From a checkpoint of a small transformer trained on Wikipedia: RMSNorm before each block.
Each number is 128 + 32 x the weight over its row's rms, rounded and kept within 0 to 255. Layers, rows and columns count from 0. The size above them is the row's rms in percent of the matrix's.

# layer 2 attention key, 768x512, rms 0.0453, rows 255, columns 0-127
size [100]
[[ 67 121 129  89 149 110  60 154  89 169 124 141 122 155 139 157  89 151  87 203 123 128 126 144 159 145 145 162  89 163 164 138 125 112 103  80 152 148 100 139 160 122 156  97 147 141 115  86  86  95 130 159 108 141 133 159 139  76  66 148 111 164 142 100 114 158 119 101 112 151 132 156 110  75 171 120 119 119 112 140 140 136 165 134 112 109 128 157 189 100 133 123 138 103 168 109 112 134 129 117 105  56 176 129 155 113 138 175 136 128  70 103 119 121 110  84 156 129 137  84 147  90  94 156  91 139 125 155]]
# layer 2 attention value, 768x512, rms 0.0401, rows 224-235, columns 0-127
size [ 93  97  99 104  99  94  97 102  95  98  91  95]
[[130 153 115 120 178 137 122 214 142 166 168 121 123 108  82 140 155 127  79 127 121 126  79 101 157 216 130 156 145 148 120  99 135 131 120 164 198  95 117 132 161 137 150 133 106 168 102 109 152 146 125  62  77 103 164 146 133 138 127 145 124 114 137 155 142 186 139  89  88 116  85 169 116 111 120  98 118 109 184 103 104 158 146 133  83 120 150  80 162 126 174  92 134 147 144 116 137 151  92 137 199  69  93  78 115 168 134  97 130 117 137 123 130  96  87 135 119 145 105 132 220 139 105 139 181 181  34 120]
 [158 126  45 157 133  96  95 121  92 173  86 166 133 131 129  82 139 113 117 105 106  55 138  89 168 151  45 132 191 119  75 103 101 128  77 143 198 113 112 206 103 116 184 125  91  97  81 146 120 193  97  94 155 174 143 127 120 125 189 152 133 130 155 119 137 116  72 131 129 160  82 167 151 146 187  89 123 155  91 146 124  86 148  98 126 120 171  85 137  97 137 135 147 154 145 118  57 159 182 119  99 123 160 147 139 158 150  87 133  65 120 142 145  87  90  83 131 109  98 177 125 102 138  94 113 153 122  87]
 [152 216 114 141 138  70 142  94 108  79 120 137 101  81 120  92  68 160 104 163 160  91 121 121  91 105 114 188 197 116 102 122 109  94 110  87 129 116 152  99  78 132  95 161 127  79 160  85 102 228 122 152 128 134 126 124 113 102 113 141 131 144 141 110  94 126 152 122 132 126  90 139 152 127 160 107 198  86 101  94 126 109 125 130 138 169 168 113 176 125 114 132 110  99 121  99 196 129 121  66 113  93 155 146 125 151  53 192 159 110 157 109 127 159 140 105 157  79 155 193 144 105 125 152 112 200 200  94]
 [ 87 141 132 121 118 186 166 146 130 186 148 117 174 117 141  71 144  70 157 110 115 100 119 180 138  92  76 112 131 175  87 134 110 118 104  87 143  66 158 137 161 128 190 107 139 193 107 105 145 167 143  91 133 136 120 143  81 145 154  73 116 213  86  94 131 161  69 144 130 154 128 119 130 148 132 123 138 128 123 158  99  79  70 108 171 159 108  90 122 135  67 184 142 168 106  65 173  79 140 148 102 128 170  92  87 107  64 122 161 115 130 171 114 120 135  74 137 126 164 123 138 154 122 120 134 137  72 125]
 [108 175 121 114 138 108 189 111 146  78 162 110 117  92 131 129 138  84 133 104 160 139 111 159 161  87 110 149 117 131 166 111 122 125 104 102 134 114 102 164 113  93 135 143 103  71  63 116 178 171 147 169 107 166 155 166  90  97  74 133 100  91 184 107 129 127  95 108 139 129 155 145 185 131 123 137 160 111  96 144 128 102 139 157 113  90 177 191 117 135  61 110  77 122 164 130 117 115 108  80  82 114 101 156  65 146 118 120 136 137 146 114  74 155 108 168 123 133 100 102 169 103 120 112 144  77 125 150]
 [152 143  56 127 153 149 201 134  91  74 100 131  97 114 108 127 101 152 111  71 173 122 105 161 123 109 108 134 187  88 162 182 170 128 151  81 107 132 165 141 180 143 107 109 112  97 143 140 194 126 169 153  94 108 131  92  72 152  95 150 107 164 114  76  85 172 166 111 147 112 146 120  95 179 126 144 190  76 135 123 100 117 116 130  70 142 154 132 120 160 143 142 143 104 147 109 125 152 146 159  94  86 130 136  78 169 144 144 118 120 143 135 117 150 128  79 120 111 120 147 141 103 101 127 128 161 139 143]
 [101 120  87 114 100 124 108 179 105 120 158 159 138 149 164 161  94 132 158 136 119 128  94 165 152 165 106 133  99 151 165 119 140 197 128 130 133 166 116 122 104 124 141 152 136  98 173 129 101 149 118 100  50 160 111 113  92 101  77 113 134  99  88 212 154 148 161  92 140 116 164 130 118 113  81 116 144 119 118 110 151  76 120  99 169  59 169 124  75 137 139 160 141 131 156 136 134 167 125 113  89 104 148 140 169 101 125 119 139 131 166 137 111 140 154 138 132 122 123  96  94 114 111  58 200 163 101 170]
 [130 119 134 182 152 131  99 160 132 126 154  79 109 126 189 110 140 127 108 107 140 123 117  64 170 140 174 133 201 133 137 113  76 111 162 165 144 124  95 131  80 130 138 143  78 142 140 110 116  95 162 100 199 168 122 155  71  97 133 146 126 112 121  84 115  83 132 100 116 143 144 127  88 126 112 104 128 149 162 144 156 132 151 107 164 138 149 147 168 131 159  93 101 100 150 192 128 105  95  79  85 110  95  65 150 100 181 126 120 126 109  92  95 156  57 106 146 125 147  95  86 157 134 148  86 112 164 128]
 [166 110 100 144 146  99 130  90  66 144 168 107 152 140 139 140 206 155 110 135 116 115 138  69 138 113 153 136 117  73 172  94 153 151  83 201 120 135 164 151 152 161 101 152  87 146 159 182  78 101 134 156  95 160 145 146  55 132 149 105 139  88 120 186 135 172 131 135 125 111  87 102  97 152 124 122 150 117 101  98  99 104 107 130 105 155 139 100 106 169 146 182 134 139 104 169 129 162 194 175 131 139 181  91  91 164 117  99 153 104 135 138 220  97 125  80 109 141 141 142 123 156 137 146 143 162 155 166]
 [112 102 109 140  84 167 123 136 137 107  93 174 144 113 130 151 130 151 139 114 175 181  98 205 168 116 115 163 177 114 148 170 124 115  95 102 161  96 169 124 109  99  86 119 131 178 218 120 128  98  81 138  81 172  65 142 133 103 133  54 128 105  83 125 121 136 155 198 107 114 121 108  93 114 149 102 131  82 160 159 143 105 160 102 151 111  78 135 108 135 142 206 120 156 134 129 134 146 105  86 134 101  95  93 137 171 158 156 140  76 193 165 128  85 138 114  86 106 100 111 180 106 157  72  97 145 120  80]
 [ 54  93 107 184  80 148 126 163 175 148 135 180 151 131  91 148 145  96 171 175 171 110 102 185 151 137 125 141 169 104 192 139 133 110 111 189 119 156  86 121 125 115 155 151 118 104 168 104  98 135 144 116 147 162 185 142 162 176 123 174 155 128 156 113 123  95 178 147 162 112 144 119 137 130 102  75 114  72 149  83 136 130 130  95 110 100 108  87 126 145 102 156 187 101 139 135 108 162 202 128  98 175  71 126 101 143  61  92 136 169 109 156 189 163 106 138 131 220  94 107 136  72 141 149  92 110 116 101]
 [149 133  96 161 126 100 100 165  89 152 171 109 137 109 132 153 181 143  99 123 168 200 121 177 169  86 115 131 120 155 149 132 101 135  93 131 165 206 119 146 157 153 139 166 120 126 125  70 102  65 103 214 148  76 122 120 115  63 102  95  98 153 107 122 143 117 134 114 152 165 159 100 159 102 198 157 186 180 206 132 123 139  88 159 109  97  97 133 130 125 105 126 174 136 157 152 121 160 118 123 119 134 153 159 153 187 160 143 118 116 114  83 158 159 102 118 135 143 133 129 101  74 137  95 131 159 120 127]]
# layer 2 attention output (transposed), 768x512, rms 0.029, rows 224-235, columns 0-127
size [ 94  92  95  95  97  95  94  93  97 100  90  90]
[[145 121 134 130 175  86  95  42 130 133 123 145 125  93 141 182  99 160 141 108 163 101 108 132 124 191 150 137 165 135 147  94  71 151  99 127 153  42 158 112 141 154 118 199 149 114  65 132 116 131 110 125 152  38 125 152  92 104 113  99 179 110 111 163 155 122 134 112 151 186 100 138 150 139 151 157 119 156 146  45 128  71 124  87 146 158 123 141 144  99 189  95 178 138 147 134 113 145 121 140 119 146 116 129 136 117  99 111 101 123 120 141 139 117  89 112  94 138 128 121  82 136 127  83 117 198 126  58]
 [170 121 108 102  95 118 179 107 129 140  72 140 165 129 123 152  75 174  55 169 126 112 113 134 159 113 117 141 153 132 139 153 134  99 105 128 121  65 117  88 135  87 134 156 185 141 158  32 152 162 139 200 163 152 128 153 139  95 106 153 166 169  77  90 164 158 136 166 112 199  98 148 112 163  92 121  92 148 181 161 180 100 127 113 135 121 125  95 139 114 147 110 133 136 128 210 118 141  87 111 142 130 111 166  96 116  75 153 125 109 115 140  95  88 110 206 121 196 105 124 152  99  83 102  95  64  81 140]
 [215 149 169 155  74 119 135 110 127 146  90 169 138 124  64 115 118 149  89 183 102 140  70 164 168  92 110 128 177  86  87 152 157 139 119 162 134 131 116 171 169 150 132 126 139 130 157 103  98 152  86 151 148 117 142 116 114 144 184 140 145 187  90 102 147 127  80 143 177  95 125 152 147  72  92  89 147 111 131 119 125 109 123 126 119  93 172 120 119 114 123 156 143  87  97 141 170 113 151 129 180  99 151 113 146 105 127 168 153  94 156 209 138 105  68 140 175 156  87 129 123  75 112 174 119 131 118 113]
 [154 180 135 120 133  88 168 103 155 117 137 145 102 132 158 172 152 194  97 159  61 107  93 138 159 126 154 120 100 171 139 148 130 124 163 140 129  64 102 144  76 111  58 142 115 105  84 137  77 107  99 156 102 171 167 116 153 141 145 192 182 134 123  66 135 128 118 123 166 147 167 110 168 118 120 119 133  88  80 148 169 107 158 131  87 105  98 144 140 133 127 169 108 138 128 105 151 140 148  66 170 151 105 175  86 124 117 128 160 124 128  94 134  65 140 148 152 154 125 146 139 127 176 102  85 107 121 172]
 [105  83 105 134  47 116 147 143 135 108 131  86 136 157 172 132 137  95 108 171 104 151 164 127 146 150 121 132  56 122  92 191 141 106 187 152 132 173  59 189 117 128 103 120 121 106 160 158 119 146 138 124 140 128 131 161 150 106 156 114 151 162  99 127 159 169 117 176 158  64 162 118  74 107 136  88 203 110 168 132 151 166 207 166 110  71 151 129 109 124 104 137 133 131 129 128 166 107 168  51 116 190 104 107 114 148 156 156  99  90 114 140 127 158  66  96 143 165 184 150  74 191 144  78 156  99 108 144]
 [124 130 112 132 126 108 119 123 154 141 163 112  92  89 107 139 127  82 104 131 104 171 131 113 106 129  99 120 122 121 142 149 137 107 181  66  94 134 139 165 168 132  85 168 133  93  77 169 115 119  89 110 184 162 140 117  90 120 112 105 126  88 120 163 163  97 135 121 169  73 135 152 139 101 162  88 171 149 126 156  95 133 165  81 128 112 147 139 106 141  86 120 144 144  97 122 158  86 155  99  98 127 124  92  81 179 188 111 161  83 135 151 126 113 146 189 152 113 177 199 145  43 172 115 120 151 130 155]
 [110 112 130 124 128 115 167 119 153 145 141 138 130  96 151 107 114  95 155  93 135 131 178 147 150 178  95  82 108  94 147  67  81 139 128  73 137 152 113 124 132 122 124 110  87 100  87 176 107 108 104 117  81 139  97 143 141 110 119 100 137   0 107 109 142 120 145  90 109 148 122 129 142 115 101 160 119 132 150 150  82 129 115 154 128 188 150 146  98 123 134 152 180 134 142  79 122 155  93 141 109 193  98 131 132 143 175 156 105 137 164 121 190 199 140 113 166 107 158 137 112 167 114 118 121 124  74 142]
 [ 83 104  88 164 136 162 123 156 102 104 111  74 206  93  76 124 113  78 190  87 127  99 152 111  81 148 143 122 123 132  79 132 119 172  60  82 121 125 111 125 128 146 100 170  94  96 155 147 104 113 146 112 114 148  69 140 176 120 146 128 163 156  95 150 118 130 142 172  80 197 122 101 155 148 143 159  89 152 108 135  99 149 137  65 172 135 119  34 118  92 145 136  90 153 135 126 109 131  67 188  94 119 133 139 141  61  96 117 128  97 174 145 162 142 104  89 122 186  80 117 116 120 133 123 120 180 193 142]
 [ 82  98 159  80 165 103 130 110 148 123  94 146 159 136  98 157 149 149  80 163 130 121  56 155 120  94 133 130 126 142 187 167 102 106 103 157 115 130 149 113 189  83 120  96 191 100 112 157 134 134 124 118 147 134 184 127 107 167 146 137 162 107 101  79 146  57 105 106 168 131 134 142 185  86 144 136 104 107 127  93 188 123 170 146  94 168 178 141 146 118 162 133 104 128 151 141 147 159  64  76 130 141 126 178 122  93 157 104 141  79 131 111 154  91 123 165 156 121 171  90 118  71 162 103 160 115 100 110]
 [129 138 128 100  40 174 151 136  98 100 133 155  64 149 165 160 178 148 127 159 143 127 121 106 106 149 138  82 178 155 132 139 147 109 179 135  98  89  95 122 116 148 128 118 139 146 140 121 104 210 180 151 147 129 144 123  84 140 135  97 141 107 159 150  97 160 133 161 128  84 159 181 120 109  96  71 182 112 172 123 150 130 182 120 183 131 103 152 120  87  56  93 135 119 160 191 134 153 172  60 109 173 156  93 110 171 184 122 182 127 125 104 191 144 106 145 135 146 143 160 170 105 121  79 138 121 101 132]
 [130 160 159 116 205  93 113 171 209 133 139 176 118 109 169 128 144 196 167  95 141  43 118 171 152 136 110 109 117 163  90 120 128  54  87 209 166 129 155  87 126 160  81 107 177  75 101 112 134 112 130 115 155 124 180 202  88 138 143 125 103  90  94 135 158 117 125 111 171  89 136 142  73 120 148 127  99 140 140 110  37 166 120 141 109 167 136 141 123 177 142 143 101 137 161 135  85 152  76  95 140 202 134 119 187  84 156 154 112 131 122 105  51  91 124 115 117  96 110  86 110 143 102 105 111 176 171 120]
 [171 100  84 105  45 111 173  60  71  88 120 123 117 102 118 131 166 169  77 108 131  95 119 142 102 114  97 173 140 137 113 169 184 122 160 108  64  95 128 136 120 188  95 169 181 135 169 138 130 140 122 147 148 120 119 159 124 139 131  90 130 192 176  98 113 229 108 144 154  64 126 162 113  96 128  87 127 100 122 130 155 137 122 122 165  91 113 135 146 125  89 119  81 119 168 116 161  86 147  99 121  90 155 164 124 125 100 116 145 106 141 107  89 101 104 199 137 199 133 163 133 144 102 134 164 147  94  77]]